Part of a small language model's weights.
Size: width 128, vocabulary 1024, 2.72M parameters.
Architecture: rotary positions, no biases in attention or MLP, untied embeddings.
Training: a variant of Adam for these matrices, 82M tokens.
Each number is 128 + 32 x the weight over its row's rms, rounded and kept within 0 to 255. Layers, rows and columns count from 0. Numbers have three digits each. The size before them is the row's rms in percent of the matrix's.

# layer 11 MLP gate, 256x128, rms 0.0965, rows 80-151, columns 0-63
110:066113196172082082134078151139182154153053144078119083151115158080142107121130140183118106149163131151146147134129172112144140110160155113084103106132121163083111184135117218133128178048165149
100:147144118103111127158122188137163133151063094102209199137173180118193180112130115098136132135171117124196133164134131137131164130162162116146132122161127070150105119081139144108132206079114122
097:152137157119123090105134088126104135191091108114162136194110093154122110133160154141181121146127151110135118199188167133043123154151074105117118135147160186142123076093059130131151126053138125
107:138175122158125125108141079149163131156175186128142187125209141143176118196148117120086136096097150131134160127179137106133108144110124129088152137154098081137109156132139131045222175147154139
100:082184094129169067127074145121121130093128055174130157177141142105155117050166140166185087151093142164133130149145128150139166137123114128112145112115120141086069123104060187060122125108119127
106:183122122121154123099152085136163094078208069116088144145164099182165156125119154133159089118093164148137129191177105115100151140134178123095201168170142168192088108124158124085109118159151093
090:154134153130155096085149211085141156149167128095146124115100134159107124142025103192112127083155154103149151136138147121135116162172103142121178089142159177117115158140124048145155151149093084
104:107129111110082093165172111103131154149109144113094137161168102102097171123137205153115128128099166104168103092124168128141149190127146121065211160078138064171149175178139113103134136130139141
104:113097150099065103116103174087089091139146126082093131129140116121100151060081175118125121112069122128136154118114175093106106172107119115131172180063118137160122106114137111090177163109160184
105:110117086082131074171105125136114111144113133134077181160117161148138093149127129157052149060055157202092102151168150105125172147124132129185160120077126101130102103103136105072142147161108114
090:121130115165130111147154155165149155130102147147114134140130103138137136105077135107162104102160035143088131107134144147074097115052151080106163084161186134064142153126121172128154088106138094
096:121196098130116135103107145054125135102155103128129185117165084074115101133106136133145143170049119152202150102179166076121127076145144155095124180127141157111114138168131133137155132097147112
101:129142095164118111091080147157086166129171165128131142173172118147140089138107141199121162125127089075128147133115137141145119228162100134137141174184138164140146147133111115133140116149065161
103:098175171145153054165111134163163118058207159118108116140104138143099120119194146073099127143128089129115100116173169088119202079128133110165127086139126132167159138110178120100150164063112109
098:143113065134073133106123114199084133125106174138088154119144154135133178134174139153101110157101138179068093129091140125147132138152113162072093106118170136178089090137120171148154113102126144
098:084136127170117109060106131169210133097107168106126123147177096130152095164110146145147104097156147121090158151100187120176114117098135150097160133140128094108160095090158105122130189087166098
096:142036109145141128101062179160092112199093146155106188087065110177155159098155087140103103107135122098174121121114138118173090156114102105111068150145124113117117139102118157155166128161125153
094:123104150230088087133098156115082141096181136166141178099090164112140092119123222125075101134129167148101142137179102056134128121123128173128172070131119148128154154152162124098132155146087201
106:089111155068081143118104134145106141130142104097164135139168130145170151133143088134098091103138074168160126148174191155083122120133147185085074190155112119088109111138133140153146135111164184
101:155116114161117124125128128133075154172136124098157176116126173140092114078166093130098129095133087157089127143172111147188145169162132053133135075152151093152104162138132165112076137116138090
095:145112167143139124089128076155140130138162116108133125157110138066205094156123157179153111110103121130108169088138099181132077091094126163173131118064141172135090116125156159111119129187110107
095:100177155104134076168152119134176140101146123070166062120124130128165146104152147115105123156131048084140156166142148049126127069162138115103170115140149110144132148136118145079150102076092073
100:075151167095122091095202099097145174128137143110194136192105088173169143103177199080134111130126109190132140157131160100136144145157128124129186108102146121132182136140127164159193161110067179
104:093174129135072106051105208072132103111143159095147135124133134142124091118079122068189153104105127096189146153127146177116174142163151145128121122145125141127142142174098164135154127111104141
108:109118180123076091120134121112114082138148103124132111130171095125115089118125096189112156097099093130143114113145179152141122167179149171156119152092142118136064216162176159174167099068112107
090:190104153128197101122180114101156173148107139145077161159106120174122087126109147152125134128093170127137145156046131043214183120115094121123148165162115120131124119091158134121179189154140195
107:164095119138128108207119124151128125114181137139091168144142133128159104098151076156112141093129116127107117117081149106182044155104173176184162110125135167193147137118133165103128092148097162
094:125133117166126121122108140131179062124147128084105150145146091032159163132103100143156154140118110139095195146127129161095142120126120112109129143132149151093144133157127135098148130129097082
108:146093074087130143091090108158143163190142199142116129139132102151094099180174112151129153131116085086215121150113191089080117144158096092161172150167119122113121159113137159116178182095100109
103:102104174092175104193162076146090125127127166141153119144149091122155107133120109211160117132131150206142126057155154181114163135167141137107158119109107139093086127127125194129136095128172160
093:141132141156186197126066130119204178080110146082118140147111149153119202147103065125112203125144124150138104150177174123153099072108123122164111124147093192166119121213153122121146127151144082
093:147198133151157130137150086092114138096107108126068108113110092079172122072141119165131151139120158148134235116093132137160175141159094137155103115097131144166155112121060134095096057148084119
102:165102097127145145146134064162068129170116103104050111151106187139136131146098110139198126082126136174153126183111148100141129152104102152143116134140156076123094133078107124152107211093077144
101:103097122139140136123122148112101182163141139146129131136127143108115162103146103106071112096171089133135128089138155139143085161094144131035148125088157136138093064153130188116154161092142188
103:090179093111113123133085157126200112123161144101118169122172107139140146131107112116147058109101130107099114120117163131083156119181129118136181153218100091096128147099165087104155167089132100
101:203133134118131123134161051126074126141160134105078107161158101090164174087106108127159113110098135124177113098043185161189082156129129116081132154090138117183050162111125107149111138098145129
108:171151137136111183119138109101168084159156155149110112119171077147104056166175139137164080092120079101169128171126163167086154105183122135095117143131160120155113142197134104069162103079127109
107:157111122083179139155060139149094144148089157075066127190115162147125109155127114157106153122118035096161099115204160057132152136132127098139163120065161128125072132173155163100136142104126106
094:163136142084103109139103192154102120109146095099095104111124107154109051163121124106219128186126063154142147169131123129115106159120081136136136077137171180151131057160126164056120128153144123
103:145060104109087112113124144122105093156112111189103169137105181090130146189112140134069128177021150150165089118178159068152075112183108170112180062096114138120160156114192141109122135108166208
099:120150130100075125091146121186150102165156129177139139167099097084126062115079107147086098115074148047147138087159204087105133124161086097089112098130125171112116156093114137081128176104063128
099:148110133146151093097148154126103087106071150091142175135116161120149094125082112111069116114155091113183186110196147118152100177098097094115126109162108063133107137146082150096227124139127108
103:153162135116100070128124181167159136160111145162116086147191115084172141166107194113149157167138160124219159127134138131134143128087181113145124156151120118153180115164106117153157137130125194
099:111159113124133146159096055079133123146101134061103160054145146147134102110147146151142166172169128075161109147189119128084172117107071093094081084123151149131115167111111127124172124142126122
099:096127104183126128181093126104156118170124161142074170126159121141177056171140126111081068062112141170122129130129138175156081160117107094153126078065138101180087104094114101127100100144138135
107:211127113112160114129121092172065169159141051072171109163145139094164108166134154168180093095174065142134097168112140116084114140117095108130080133170118112155131166122163091168108105088107132
106:174156128104124088108140158117108149190203113067118161124090082069157177129125111150114159097082176114108195130153171162163129171124126148146124129137166092165146098131166120099153098127132189
106:148154133105048100118090096169129171145180148136135193103136072127143141177102155102118064140163186096126095193170130096074143098117149142151179097174126168167150138135121175119170120081147103
100:149105132134163120141181112117127128142084104180146157136140110095162114057125139177142171155133113165117097120116127144096144135186108144101088123090171111117143161141121127132128209097087145
094:155114152181118147150149149184170154144145083092112161114145110056123103139156120145113082109154136166094150090146160138100105160144102168168129076139132148087125139178148116114110130140109122
094:114172119128132130060090156089142182102151162139132159177146041117121095075080134134128144087100131082169150121184168142104154180085146123163113147197137163134136125128087160119143112098112147
098:158114098107124131150118124138090139141139094082152108138128139178090155144192169149122122184165106075186138097166157079180115145169113180162154085180117079138134142161148166113131156115095176
102:136165127136186116071171078104162156122148089131147165179122100112140183097136124189123101090124088125126127191108125080083130130126129075142232159132090118168138132103103089138187104134129166
096:116138149135091099104200131161115121094102106116150133195157142166136049157092140144126151085104183101102139163112204165113098139160106125098108130107125157108094116125187153147085112128113135
096:172118156122120109130108144095108163137169148146190216149132138100153120095140089152114105106116131118190122137053155083095122151148085180112082183139188176117113131123090126076098090102138133
101:115186121154141118151108112101132157134126069127123139130223115098166134130180134111152202145128101141118109119157181050087189110131146132091069095105124156178167103150140133148079130103108102
094:116133106154132140116159104127081160102067080143113175139184179199140170107093088129155148083172119123152113098133146192143160123053115159120124108118073138136150105133186168134154128117140108
102:137114078127134093132132161114123104031130171165151167150135143130194055134103144103111156146115168124116083116114161111122126097144080030161135121057113151165146099158166151134129146074065105
095:054132148113116135181077172085076115110139164087135182113140137146192138184157079128128172126155146155104096181106156098121073094127094091127156133147109114143123094153151145128094159114162088
102:193074102141167067132135140157093113158205125095142108157139174138093108166142148187125119104168165120165087167157124132164167108081171114102148077146156151149131073144111087076124146160094064
097:133108123123140130142085140068105194151064122105111136091190164127101109093104154164096105105111147123099122151150152139084086133131139034073147098055088106147173125125092143166148131130118166
101:128108164148162149124104099148102120117138166142126132144120159067087106171111126127173026107180158160179147107184141088164128161163124110127137149122151093192119176123120117155179173096143055
097:162110101105168165150112122145118101118103119065152126140128105167147095155132130111195160112113098147115105177128127152092161115117093113061148158151160162112130204154109102158187129136118147
099:071120089192141158091137089148121123131127059131170096116111153126155147156095067086157060126095170101204153127154148111120134208133106144108121129161150137135175148111193102161083139109119103
098:145145095185118104128138147108123098155115163161150078138093116143175098104167146176132064157171122203124146096098159179089179118117082052091117162129103156170121146145115140102159147147100207
106:112134148138184141111095102137108120076116121065114192166153127115141157137147115124133051152081139153186215088112137177129113114143111113122114094093116169103176081152199145064142135119088154
098:144142126110110147142155112145198142179123117142126134112145167139117179137145149147112081158106111168096106072077133201145120189184112099200154134071082123143114101145139187133155134146118147
100:147135113180118112145150083168136109147137092123106087098137131146135100107135157120214115098128159175164095174153131195153130158091143124078152137122163154085104122152118122151159136153121096
101:148150118132077109121089169085062125086129135116173152147162119108111128156123071199096139108126112163135151158152187144123127113170177167128161117165044106148124136154171141115113127135120151
103:169134130131125070109094159101142165098168208138107128169090126097151104092139114141124149094108104118139081126133141125136165154149178195145189152133145119101077132144188070047094074143098096
094:136138125094104117155138125157092140133116206164094129148107078106149113126111159181105157114114094118084143212073149140111141152119161121147175068147059170082119105118108082158143167102137150
097:105186114130073135131121157149129139102122167137156134112176114069169155109139110058145114142098100213159156158192182177226145165134115089139142120108157128138128073146155113058141138076147146
# layer 11 MLP up, 256x128, rms 0.0913, rows 80-150, columns 0-63
105:124162152139112151113117102156127156162120189118093119140153156142104086150128105093121125097144151113152145185123161116039146163077185144050100229134077142137100068123165097231115089103140130
104:167075141146154134147159144078118164128123112152128162135083112155130160129162101086143087105122117134133129092124111138109091138155120093078141080015133140114106158135093099095165066167155116
095:148075110135127150109155170189177144061161107120132122128170149100127115153109185166133125139139032125192125192098156173120119104110133115129103098083108141099101109110106175142134165126162141
090:124090115163171135067120109155136098166132136143046164090179075113138168162068166123135146103104115110103108121164126080079096106058080124117104141127168115123141124153089123119184119158142120
098:110086114158126192170135114105154160154103141114158119138149141138149096161137163130094148152163142066049068122138131140095123119123142080125151105130095163156166061134154139113152103092144157
104:133164137179184044100107127093126182088121117120075108115190100139204176094095142072108039129121115167124147103097162149085186138186177144083123178123106137147104120094126075097117117140139141
096:123169143179095112166155132161181037099117187167153143158113092130157207101132150119143138188080096104133081153129154099088168101121174096156119173125080111113139155142202126122108116120124089
105:126103113141131164104141151182170163113146224063162170141115161167122125174119113154067094116117106102101123165077129093138134140148162194186125147132115099124058173060104129137105156114136109
096:070118125094103075105117143105143118072153123111077073069117132112098136153142170119084165145131155116142143081117129110128147126124094170123128173092139136184093088120159084191158109084121079
105:155126080105149088116127157177131127178129105090101097088122155147075143191105125091132166128102093112044107194124125156128114079180098156100135113102122131110113147131150126156157098117199157
097:134122083117170149153116171071160096213083103161140134113143123104162119105182141127093129139128161137133074079145132114097122085144118125053121087100164133086100115086108144112125163099119176
100:120162106059114178142085053122104118148159128182083106156158117074145223145145121131125124142166118137137134090119147188131141130163146114083104131111117105163149141091147108163133179175149138
093:201071151080150147093117147162115078152118170106114171162126126099131126132136077129111117095133093136121138153119134065074157110109069098146176144155175109168130137150133154058166175143166159
102:080106131128127096111164199130144081113131095093107160100092137146207191099098103066122057166081145103117087134184159075114106113106109130145173103111110107133078155098094072159162098154150083
097:094106149147150160156183158123169127191111128153073122095198140072133173125128143121118144129117105169149127057157155074140188131154071127103107115144159092109072146152119172136102128088078101
103:167098146108104075115113120117107064137131133150180147106114100180096092129048128154134107058089121113123149149119121091119170158126191073088103132097124094132064091126077150105129217149164121
094:183107129151095101127142121153176116126117130142111085113121130063191103089112189081131102113093095176141125066072114081198127118108105123126141141100163122106089157113140112130144143111145133
095:138078151142042145111163140108090061092152184121188127121139114101180158090118138109155085194111090124103135145182140111141113036161107086153124153092090199102122133131100093095130139190103152
101:101128167116104138148136172132114132111149151126140111134101155108147148109092140106090125142147144156127140162163179134091147101093113155133130144195116069128119110064063118166154092077185159
097:110102119140093168099105109163078126175181045072113167125177075085120111114146120115159111098116090133179101175175139154121129146137115099117139102111193123167095118095099084077111078090163127
102:127115131156131129157183160133068157138182175092125255125146124152085122147091082134088134110067109087119130108121121126119193120150139094154131132086163169113126104113126100117098095152123108
102:137160123099095097123122137022125151113179128160130136126153109159149116133088119147084123057125144140130104156137146160208070118074129173146128095168121101085103155123157086145156143183159112
106:151142156130103187132118157126157133139124103127152180120103146168143172084144101141112119097149124127073014178132134057101088100129146153103125126183109160148104071130114175102178209152121147
094:108179100082137131141045080116141140159146125153073163164143160119108144167090125117154097135185070127121183161138111135096118123153102121141125142102162135146129133134130129206128137092113065
105:124121175170130111073152150122097169096112186138114143156096109134133112129172124203082177167166125143101186102115152171140193158111168100113157167149059136153116091103138198114100121134177103
093:218151147096107095090135130162110168198112066127123139165139182149082090171137069101210123150167133094120140139161121131110092139110142144126093093172065154197156154120123108112163116132115142
101:131151144105107073153122117152158100148145149111080141120195122126094197112175110160049154084108195097104142134144146110089121118142181146143128140123155137182126149073153150091127119130073144
097:048117065140096142146131211154100112187097102157135191142142117155119104105159178121134077132116087093121079165123131160092108120143184165138118096149080143114110092069177136189127160119132139
113:159102149151154144110125096093138085124183110080169110192150138109098151108143126146170147125064189129110157151124114101139117105089106146095066115102193149123217122188120131086144069064156195
104:142102098162129143178150107161074080122133131167154113079152146108138131100112059068152166106108115059146131157121115089177133084087161084156153122185109121137109118105053129112127130195130138
092:060104077191163110106104085095103213068176111088092171140155105123129125128094148110162134110150105099073148170173133145158089147061095173121119127109165133125114121097104162068111155113095075
096:136092149106108086109095147111065143161159132100185150144102145074211114168079104144134126151141180129160147151160104128142176156168162138189124145084205129079095115107169183126104091110126163
100:164081122113122106103185118130062169149120040178171104125140115142145149106173117177092171140128113114162107089149110148154126101115176087105114125138166173124173105121149166074116145197144136
100:143143073157044129129062136153044128101117196159122129099122098164124086169176118130146091129189137134139155136102122125117102115133084073117138130132131123130124135139169168098130116086104146
100:110159102111134072213188114122136144094072123117092102150141144104098166162141062100135146165160214199096201130155112117098168117160151188122106168118140145095119191115191132129124110138146122
100:114145121185084109100138201164108078181131178136190106116112169106144110136114135085157165209135112162118144186118093094113097091172162107114124096159143166110152145096156074122170107188098091
102:197136149132129174108092125104093093173130121125152126116122130131170142117085137131150143074089124187123137150108129185151167088164099155089126125078159122080142127180111079153098148148111120
110:108105062105159174124127214122098162174107092098068100123056157101099166110113079087097078133124102047134115158120168091169130183152162146175178109114203100107066129078110066100107139107127131
101:122153098214138151100100109127057098193159126122166128100083142142148113132108131162150141157136147146174148119180105114102076099121126125074098184109135191053113117169103118105120117131095158
106:105135166128094130084131139143106115111161158088112102170114116097112151115101162152139185097190130174142145148090131141140120072111130105153106136144105155125124110161189116141139068155043096
098:139132124109150117119103119152148124198123106100127088101106203172163125168128143162119076063132112121129115149089100134165090150186178126100080094142186129124131106144159096179111087118083141
097:052115111163093110158153147107047076144147112137157116110117051140083180120090130089177086185149134102108107126114153191050163085165102125101131084125107121075130160123116102138105154100086121
098:158110100143109117181142095174165156160111095132123068122150140180120133149144164116072119127145151152092140124159102122167155111115168207104162104114065155180190078127091104082167154093112151
099:163078073087130120144096108161131126126122086188068135139130136101147217153058147107120106128149124120115110143160112160125078073106181102129187161166154169114110151123121056085114098114119103
098:095143153157204113196191122104200130119066172149176061111151125119159058132092111129099153121098114145075142138106106152083115084136157030097179147119113141148113150099165125079157143164134117
101:133083123086154140164110148123102091104105154053133074171088196109085141134111130114187146152137116036126115101073159145132135104115091111104179146125127162171156100183021101114145111176131078
099:162105170152134045158103149100180201158147151081119176101152117192114152098179069148121127172092144154133148116127112126174148156112104139140071151111126134137103105156185149092113106115173125
102:099121097098142127120154113076117112114141131096099127174179071201055117087178076139122107134143085152129135155112122117133137191185132110134131139181168101102136155117093158127135111149066130
095:153107126106225158134100117148147087138093085135116136171161121136117093143120190128109085096140161111149226155076129146123106114105121121149090203143133168117174130126154145139134136165176084
093:152085172154142152144219146192074136148141080112116124108175133103095120149118141166101110115144132101178134057095088115145145112140127089091092077126100080140147169155133115134098134157188101
099:179142137154161106172157121087143135105107075179146149142123158159121106145107105170092110145126117097148049156095129039205094086115113113094116097100122198107169144166146135121115135088103087
101:176114081148171207139172173092143117088130117166124173124141110164128057106063134139120160103110095110140085176097112174136117132110110110120192189128109145116195176109111121128063129127070098
096:213113088139141117180151135190116087135144082104161106102098132141116114099172163106129155145081159201133158126119124120155110059117101056169146099094153117151108184111145070123159129130172133
099:112096146168122113031124112111098185131101098138166114147071131136196129068150187129111087151108154109111125136180138116114167127183209085088149142142155184077104174084133143132129133147135070
098:153142133157124173165094190122132103068153098114080157120124088116188150168120128104138161161139135102140142167131105126143159099148131135129152181120119143163139083195131155081149139154084133
099:144079078082146120119107138127131073171082093119123184125172099133101090153146178171118143132115143149102075203122137128084134167161159132069172138158151201155135147109068202115090140097161126
096:121147161192197085158130113179130167104123112154072076147130176139112153142168149135087102121141123162131148098095118062185153101097107175105103115191134135155100176141184162162127100099144118
100:185173144159075101176146131080059089134129134173190151098112134138128101121111147188171116139156142168131176128117115138157115120158130158115114162124135112128124115166182177118126150122102084
094:140057079087134143117075144100129094149172185114131147076193151175086132145121106106104077108146092142118121132139131188066079103130142104108089160125160113179101128105111139171114120186136097
099:122115164062151152164107179123127116150167089174137107208163162210119114109197105176161112107152113168100090134144140120145196098097075127160128135177125139158092055130126138106108097082140057
100:168075106125154142127117146175133078094205118138137084147156186053174142153156088101101068102119088119148127139125139150104082130132171136095087118135126172162127156130148127081120116172079133
103:096136122120176093116155125184131136082123027165096112156112100136148134087162159101102147171169149132112102157077119134105149104170159088110121142179132200148146129134146081139127132120111087
097:116115127160165130076102109146122118089086142094124107075130154143064155147136105087159172085134119144095134058110124146101082099169065136079107122057153143067186147157117175120168105149165119
101:137070124187133151137080070147125135204120120132047106104141201146212143117160127095186123113080196120101124116125131121115097154188151081120137147117111122110180117086149102129107125163132156
101:130132124125113133138139176204165123152152080156097129130094135118129177126103174108115117160140167112099119185093136118039141097173175096167053079154192168101150112156113075088125089123117048
098:130000108111131189111146098138159151147127125104107088118105136184121111148097088091160109164151130159097084148156138099117110100123182119190130107085129070129147132118103128101134099109146098
099:103091097124145187133120075057120159132172187125145098134140131128100166098148136097126193155096075118164170149136135115077128131144074104136090178126072126146164164125106089107140087179146069
098:156113143098136086104114144109099107135168119097106114054114065113071114128159077122120112109073127159140127157162082135167189141178080040134124116117135113134128166150102089122127157140148116
100:136072083130111149092046130146110109153152102113171138119079115160171090109121122155181110139180192119155170165164098109102108158154106110145091141114128083074127129161139168105103151111168093
100:086127174158145168153181098179161133166165106081168174089157087126117146195122098129132181128123153164147101192157111046222160109119154151153109155138153119103136151162145143121165110061135113
096:161098124138120113111172133122202141119142114126100136153126118131135099110141116102051145156128142157134110111184103107106187201202141123169134114113164148088192125137141160131122151140190079
# layer 11 MLP down (transposed), 256x128, rms 0.0866, rows 80-150, columns 0-63
108:100138160109104127167150147137115128155141156134116080127159210136199182099073110123140107143152104173127100072187151161082118079136119140134117124057150098111125103115143064112151152153145112
101:172114158149149110111121146130184080110076131096142101140112136109128141126175097089134124122125148183141142141131171155178111151155145085134162202077093089123160099171100096070168207166179154
098:129094097127198158111089117161130128134131138134119174123119147166185198078152137172188142099067150081104116148170099090082146126139142101163147150138145143112100121166092181130177129126064089
090:145112175108196145104103139124118169125127131143086142089140131142073148148094126153114146139122176084147128154131053199069133102220108115152079131090189112120153110122169185145172064149120102
099:179067134165134124114139163083125021104152147142107125194119092093064168072143135135135135139117108130143153124113085115105130111155127163119129148133097092080158095145092097158134117133140114
103:123187140179154139116126138129100084089142062094164142106152161202131125154125118171061099103151169103109131160129000176086125136143106176138126151113126126118158059124126141139117039118095105
097:121186107132056174163189102168130122140108174132107167141126105133193141124197115160095124151174097160093122129140160184116167195129141147136190088087129147101094122172192127104162129107120174
103:111132140132180159109170191160155139130153130083137091172113126165147137184100130194133087157095102160095168065100169154148140131134189131139144133158123160141160142109060166175194112148135178
098:132136097104081142144092166204065094107174115183133154163111111106116145142144123140088102101101172134125160124167091127202120146171078096069158105139180161120127105086132150113144119129137169
107:118127122100102080124121121143128123090175120131158109104171098133134127149093119159125096123176161109108101119105184178123127100153072146069151165151147136115114088103129157140055138158061183
099:037124172137117141142088134099184184141159113108107119144125115088129162111121111154103166116132107140099149075111075186087132157149122126130093142202134110143130158180054095103068131133105142
100:179160137138167165185127153160150147119120180112123134090142096188108182147103148109098186131134138122122132130166114062166106107080062111155166106149079081093154147184196102088150132093168142
098:130163143118130178109057136100043152146135138113139117158209103140123132150146120163140116136091083131140138172120193111141130128184137095125183148166101071144153133131150137114083111123112136
104:117121161133129171136035164155114115165158150096071135112080096179154144147139169116155130119146132124165085156138149171118099155140137115068114178070156159131132088128127141141026152074105102
096:128105147140127089129119152097158117156153093120174056151163113111104146133117142211127116138094077119149089093093087146120077063080068096114163119126094147103104116143117103121067111141097082
101:103182133183112096135097083141122177134147108162126086111150115103143107120117121081113182136134117196083113077130054138081136132126104192103169105084056091160136092135168131086055084086142065
096:120129134131107104155101121138118097131124099100134168144141123188170099041114119146167112136149130132094123117148087099075109100155131171211096125202148166145131093077035096078092061087103158
098:127114147109139139156146176150087151107098104127106139111161129164096148135122111060151114157110118161154107086094075145105114117150123055101172086115098150103126125068151114112126114110134149
098:111123114162168099149100075157151076144112137151127132168106135164119179125081108206100179168141145122127095150066107135185140102141157169152159155117092067093149104120081159147060123097160052
093:136130188110148132165122081144108164086105094107135174135135104138137094144127108110128113178161058127106163081204093174164085162133102087128108091075140099102151071122100146133084123090146103
102:098182151131105087114161129122106143138097102159157021094165167107119129149103097205188125116129146148185130100139136082086137116107108147154125179140088152134158124112138159197085141120121137
102:089098086152130069151117132144107137127123110099218148140122079127138134088113148115139125159133129196085114054113176088160104130153129067165105129130100080121105177115131114136138111110137181
103:121153175140118118110121079139148203210138147102166103112073132143140126144082177180136108134088079189121075119126071154167138116106111132106093086076070171112094145141076113197121116108118107
097:145149141126154147073169091062125170093145167108054130136133150160082179112109092075062135145110168121155132122115134137142102153116112148086184072171133115091121086167121110107167123107185162
103:071117132164136138155113091186107106146110091148112090143113167180141132101126103120134116100113131106103091088073028106096120143094095149110147169145134121148114097054166108146121137131146134
093:109166180122089188155144166128131172103120203117136102091143105115191133106113147133057130137125090108093105132059157139118116124124182132158095161059110092075144162135130147096081118149191141
104:093112139093087038119132118102159140141149133127076132125113143132109155128138144149133204094126170127135129201139102102237138162117137135143122098036162139138119120145182112126082095159137110
094:100158107105145161145159123152135122142110107094098125087038112037131119120048084094163131115160141055183171116105129178082188124166110115098133147151184124073137090114127134184130129094131104
108:123052161161091112114119125113109150111156116098133090086171085157127074143101081149139120099038140086115165105135141080142106145106077119128137164128115178118164128150116142094138127120071168
102:175125129076133124139093141137127134147126111113147072100118116124118143145138163116138154140094148109144094132131182091119135147103193071210143115131124136086132108141099145108125163159077152
092:150135183167179104120156079120119064082136136146129135073142123107135135144120129161151135101102173160135130108112037152137102135136095173172105164140108202127165135110158123204107133102102163
098:108088111131124123167114125173170086129151129125143104118199098137089078143124130089155068137150126135140087108141222163109061118113133089112114162111064135167101108092141091120045181115096116
098:167068205168143125178178133090148224164141120078118117113052054131154147109129065089153075171101078114148111119063133110116156139077102143083153113145152135138123121155108118150198123112116142
100:118137070085088179067122138131160099092151105114118115125167047147101107148104134115134180199155114060150093131149137124163131175086140098137128159067105179122131131115140135059157136154134173
100:148142123215149193087115102125134181113172121103112117148118106120116066125123172153139141139134107083149137094118163086178117112105154142122130173178091128125132172123095108189100186097141147
096:144126115130099087182161174140132163147127072140116153112166142089153081079122127090143111130139137170111142084135195128137077131144097123104116087199061108102153171161135131134137129147157142
100:088125192167110108138193193118138135128080179123163169135112076145076125141150178124070127143064082152156139180098056136124128177160141062141113149125139092135160129127158125142140074138120130
104:154161157059098123137161096145138102136082125065118114142116140180160141118116176136084102211171195194073147138110057091179132132059124149080113123110106094144151125133158092084109104140121086
099:094118113190100095117175157063060146109142163146125122140098071079191109095120166141095078079165083125164118131200136164120141141145167110103124138174150136177115120109092112124143135131167150
105:081128125129122104153140160101073139129127069101104141111142131098202135124155124149100104119146115127153129173092247132111102126113110111160140166136128107125133109118149075137131061152179084
095:105182122106176130121106175137153087145171135148128117076116099157127150184080104122127146130149147138156146164161145091143166147171169117120181084132155198129112089179133114144199182107155119
100:100067138110138133160132141102120117123132178124149124109149184086127146163138134183147158133108136125127152163095255141158189121138140086088137184152207096139127140111131143181142152099063154
097:129182144175117120132105159132198116128155166130236150102168134121112068076145182091122105112173125135146086102066098165078124134112119069115092050119202124111159093138185127125048155133120074
100:161120149136103069157098146115169111070122189131158143134105086225130130157140116134119129072153130183043109102119183101177153153103145129106156075146100128132112182148124167149190141101126132
096:089167090091156136118142103111069090145117106170135143178137133163137188103129128136130138178148120188134099079092169116137178134119154098129126120169132138095065160072149128112157095067118082
103:108164125121100116157186088166128103139113113148091100114109131084113130166149149107108109069120180133117133158143133110151122107114111070169116117186157142138126171116123130118255100123130193
101:100142153105082101118144182076137136134084135102090071111145098158120123103122100107093094150186114119149131192139101141136120146137105100131110088153159154162125102111127089086064091131105117
096:205079153130101079127144137190139112091127180145107125149127139142174122111115082149114116106144130104168143151115205152098134132170127153155142157155135155128164158134100098114178060118143148
096:135180109105110093142093114186131140067169147156123115129153069115133139092059115096094166158079072146078115137162072140163118180149133160111189119153141100106166044147131180123071100157068118
101:146130065112114138164125099113121131114112143118151122117122077151068165117164138120124156141108144118156126115117047133146157136165057103129116175131146131075136144086188118129057119095204107
099:114146121129157111144140149119103127154089127081151086129127140133186121156131169130153073106132122168142142167059168159197136109127161142159164165167129136107064103088152166141133154127207153
105:160115120135155106131154175133117103146145092180103158144068132170102109140141092115101142147114160116100218148099195168133180110175086106110152102132143114111090171090171080100171167090146176
098:130115041129116145152102112128171153150141073157147136115140133094156133136140060114086103101145066125134129099176138133082107086082137098143105144114159122107172124087153065128111073089116185
100:116162157109059093138135123128163119120204129154112084144141157098121154162105139152140118098104124129139090127192088105148056128120044168165145122163171088144142108160192164138094140127142130
100:143075100180085138100213121139127105085093088131105067138102130119105168135093123177146124131118112124095106107060113168122159150147116139089149152110093105133119145112119072131190120191159099
099:177105136146097166173063094099084077130103179071133177102126077132121062076057137131110122115109136147107146123091077095110155119141128130084105156137124168097134173123105102158061127135176096
097:116102131105103188085170117100136140167106200130129185180141152097128108160206148179100099099110172137081135165126134170085124102126148157130157082128092146176184125124099135116110146126165148
100:157077131108091119162071094131108060155117164129162160123100147169146124106120108155151103098121092102112127070093140140153116055159136187118106146069136090069100137106103144140122094135147058
098:097096145144138112098128105146115134153140155112118128102133140067109110182116096120110112138155087073115177090106043088185113160140109109132113091204199104155154149130185097106075192109124156
092:058104108078133081150128127164097136178126141130081176112100087087151097092147126127105097137093118167146162119110087143132108130155147101180161089127123098133096166111146121178136109107162164
101:077171150119158194107102138139129093091146118146133120133151126150170105128092091162154156124157136145144055116086151143048146158151137147175109095120103061154088160169120123172156124108140086
105:149142135156082123083119118100162115155117134102209100128141121150086181147118134123104169173170134126115129104084159098138152085144111153117207180056095138115129117129185099151196116095089186
095:079118176114112117129088130150137154138114114140127123061100174098099128156152142126102151114090130134094133109086105120155084072055106128124110152155147155049130118091137117197171051106177153
101:136077152107166190156188160122138070184076139154143099163146125041112115146144132146136106162156119136173199162148120078201091112135100101189145211136142140151148166124152135127097133152162163
098:084138101120062136146122141144093089153167104193138103161137131122119125116124146119107086131142122147143109080135176205165139138077141111134100175099162103169168162140124115180191084096165142
097:132161114158141113157147093115163064130133104147111160109172100117133099121164092126144141077110144163119186114145141131156106156083131154122118114088140129132116141094142130152252168121145113
101:107154140113117092110095139121175145147133094164132091124137084147149157097092143128094087062124095049151162080195096065152098153162107180124113122093172141077105105148141168116148081115121076
099:189140184172114093123122125082095091121146169121153148115100188128120127147161181133123095122140111147119166113130077121080124123119113190061107144153128154159098135119185127140116129123156155
104:154133094125128140105157093159090129154191201113152084109084194097147204082136110051140133106143172171173147140131074156130130139136140095167175155143180143113125152143131158136094174155167120
104:096087152107117079149156170133127168079162128100134127191094085084114171088122206135172133144089111140112071114146200198125108155155166158144118124126117146129050123095139063118148088156125187
097:084159125162114124113118124088101160110100136134197165102107137141119124123133114109134115051122131178094148147093169105108179097087076092050156054144133108124140150160128156081134101048095153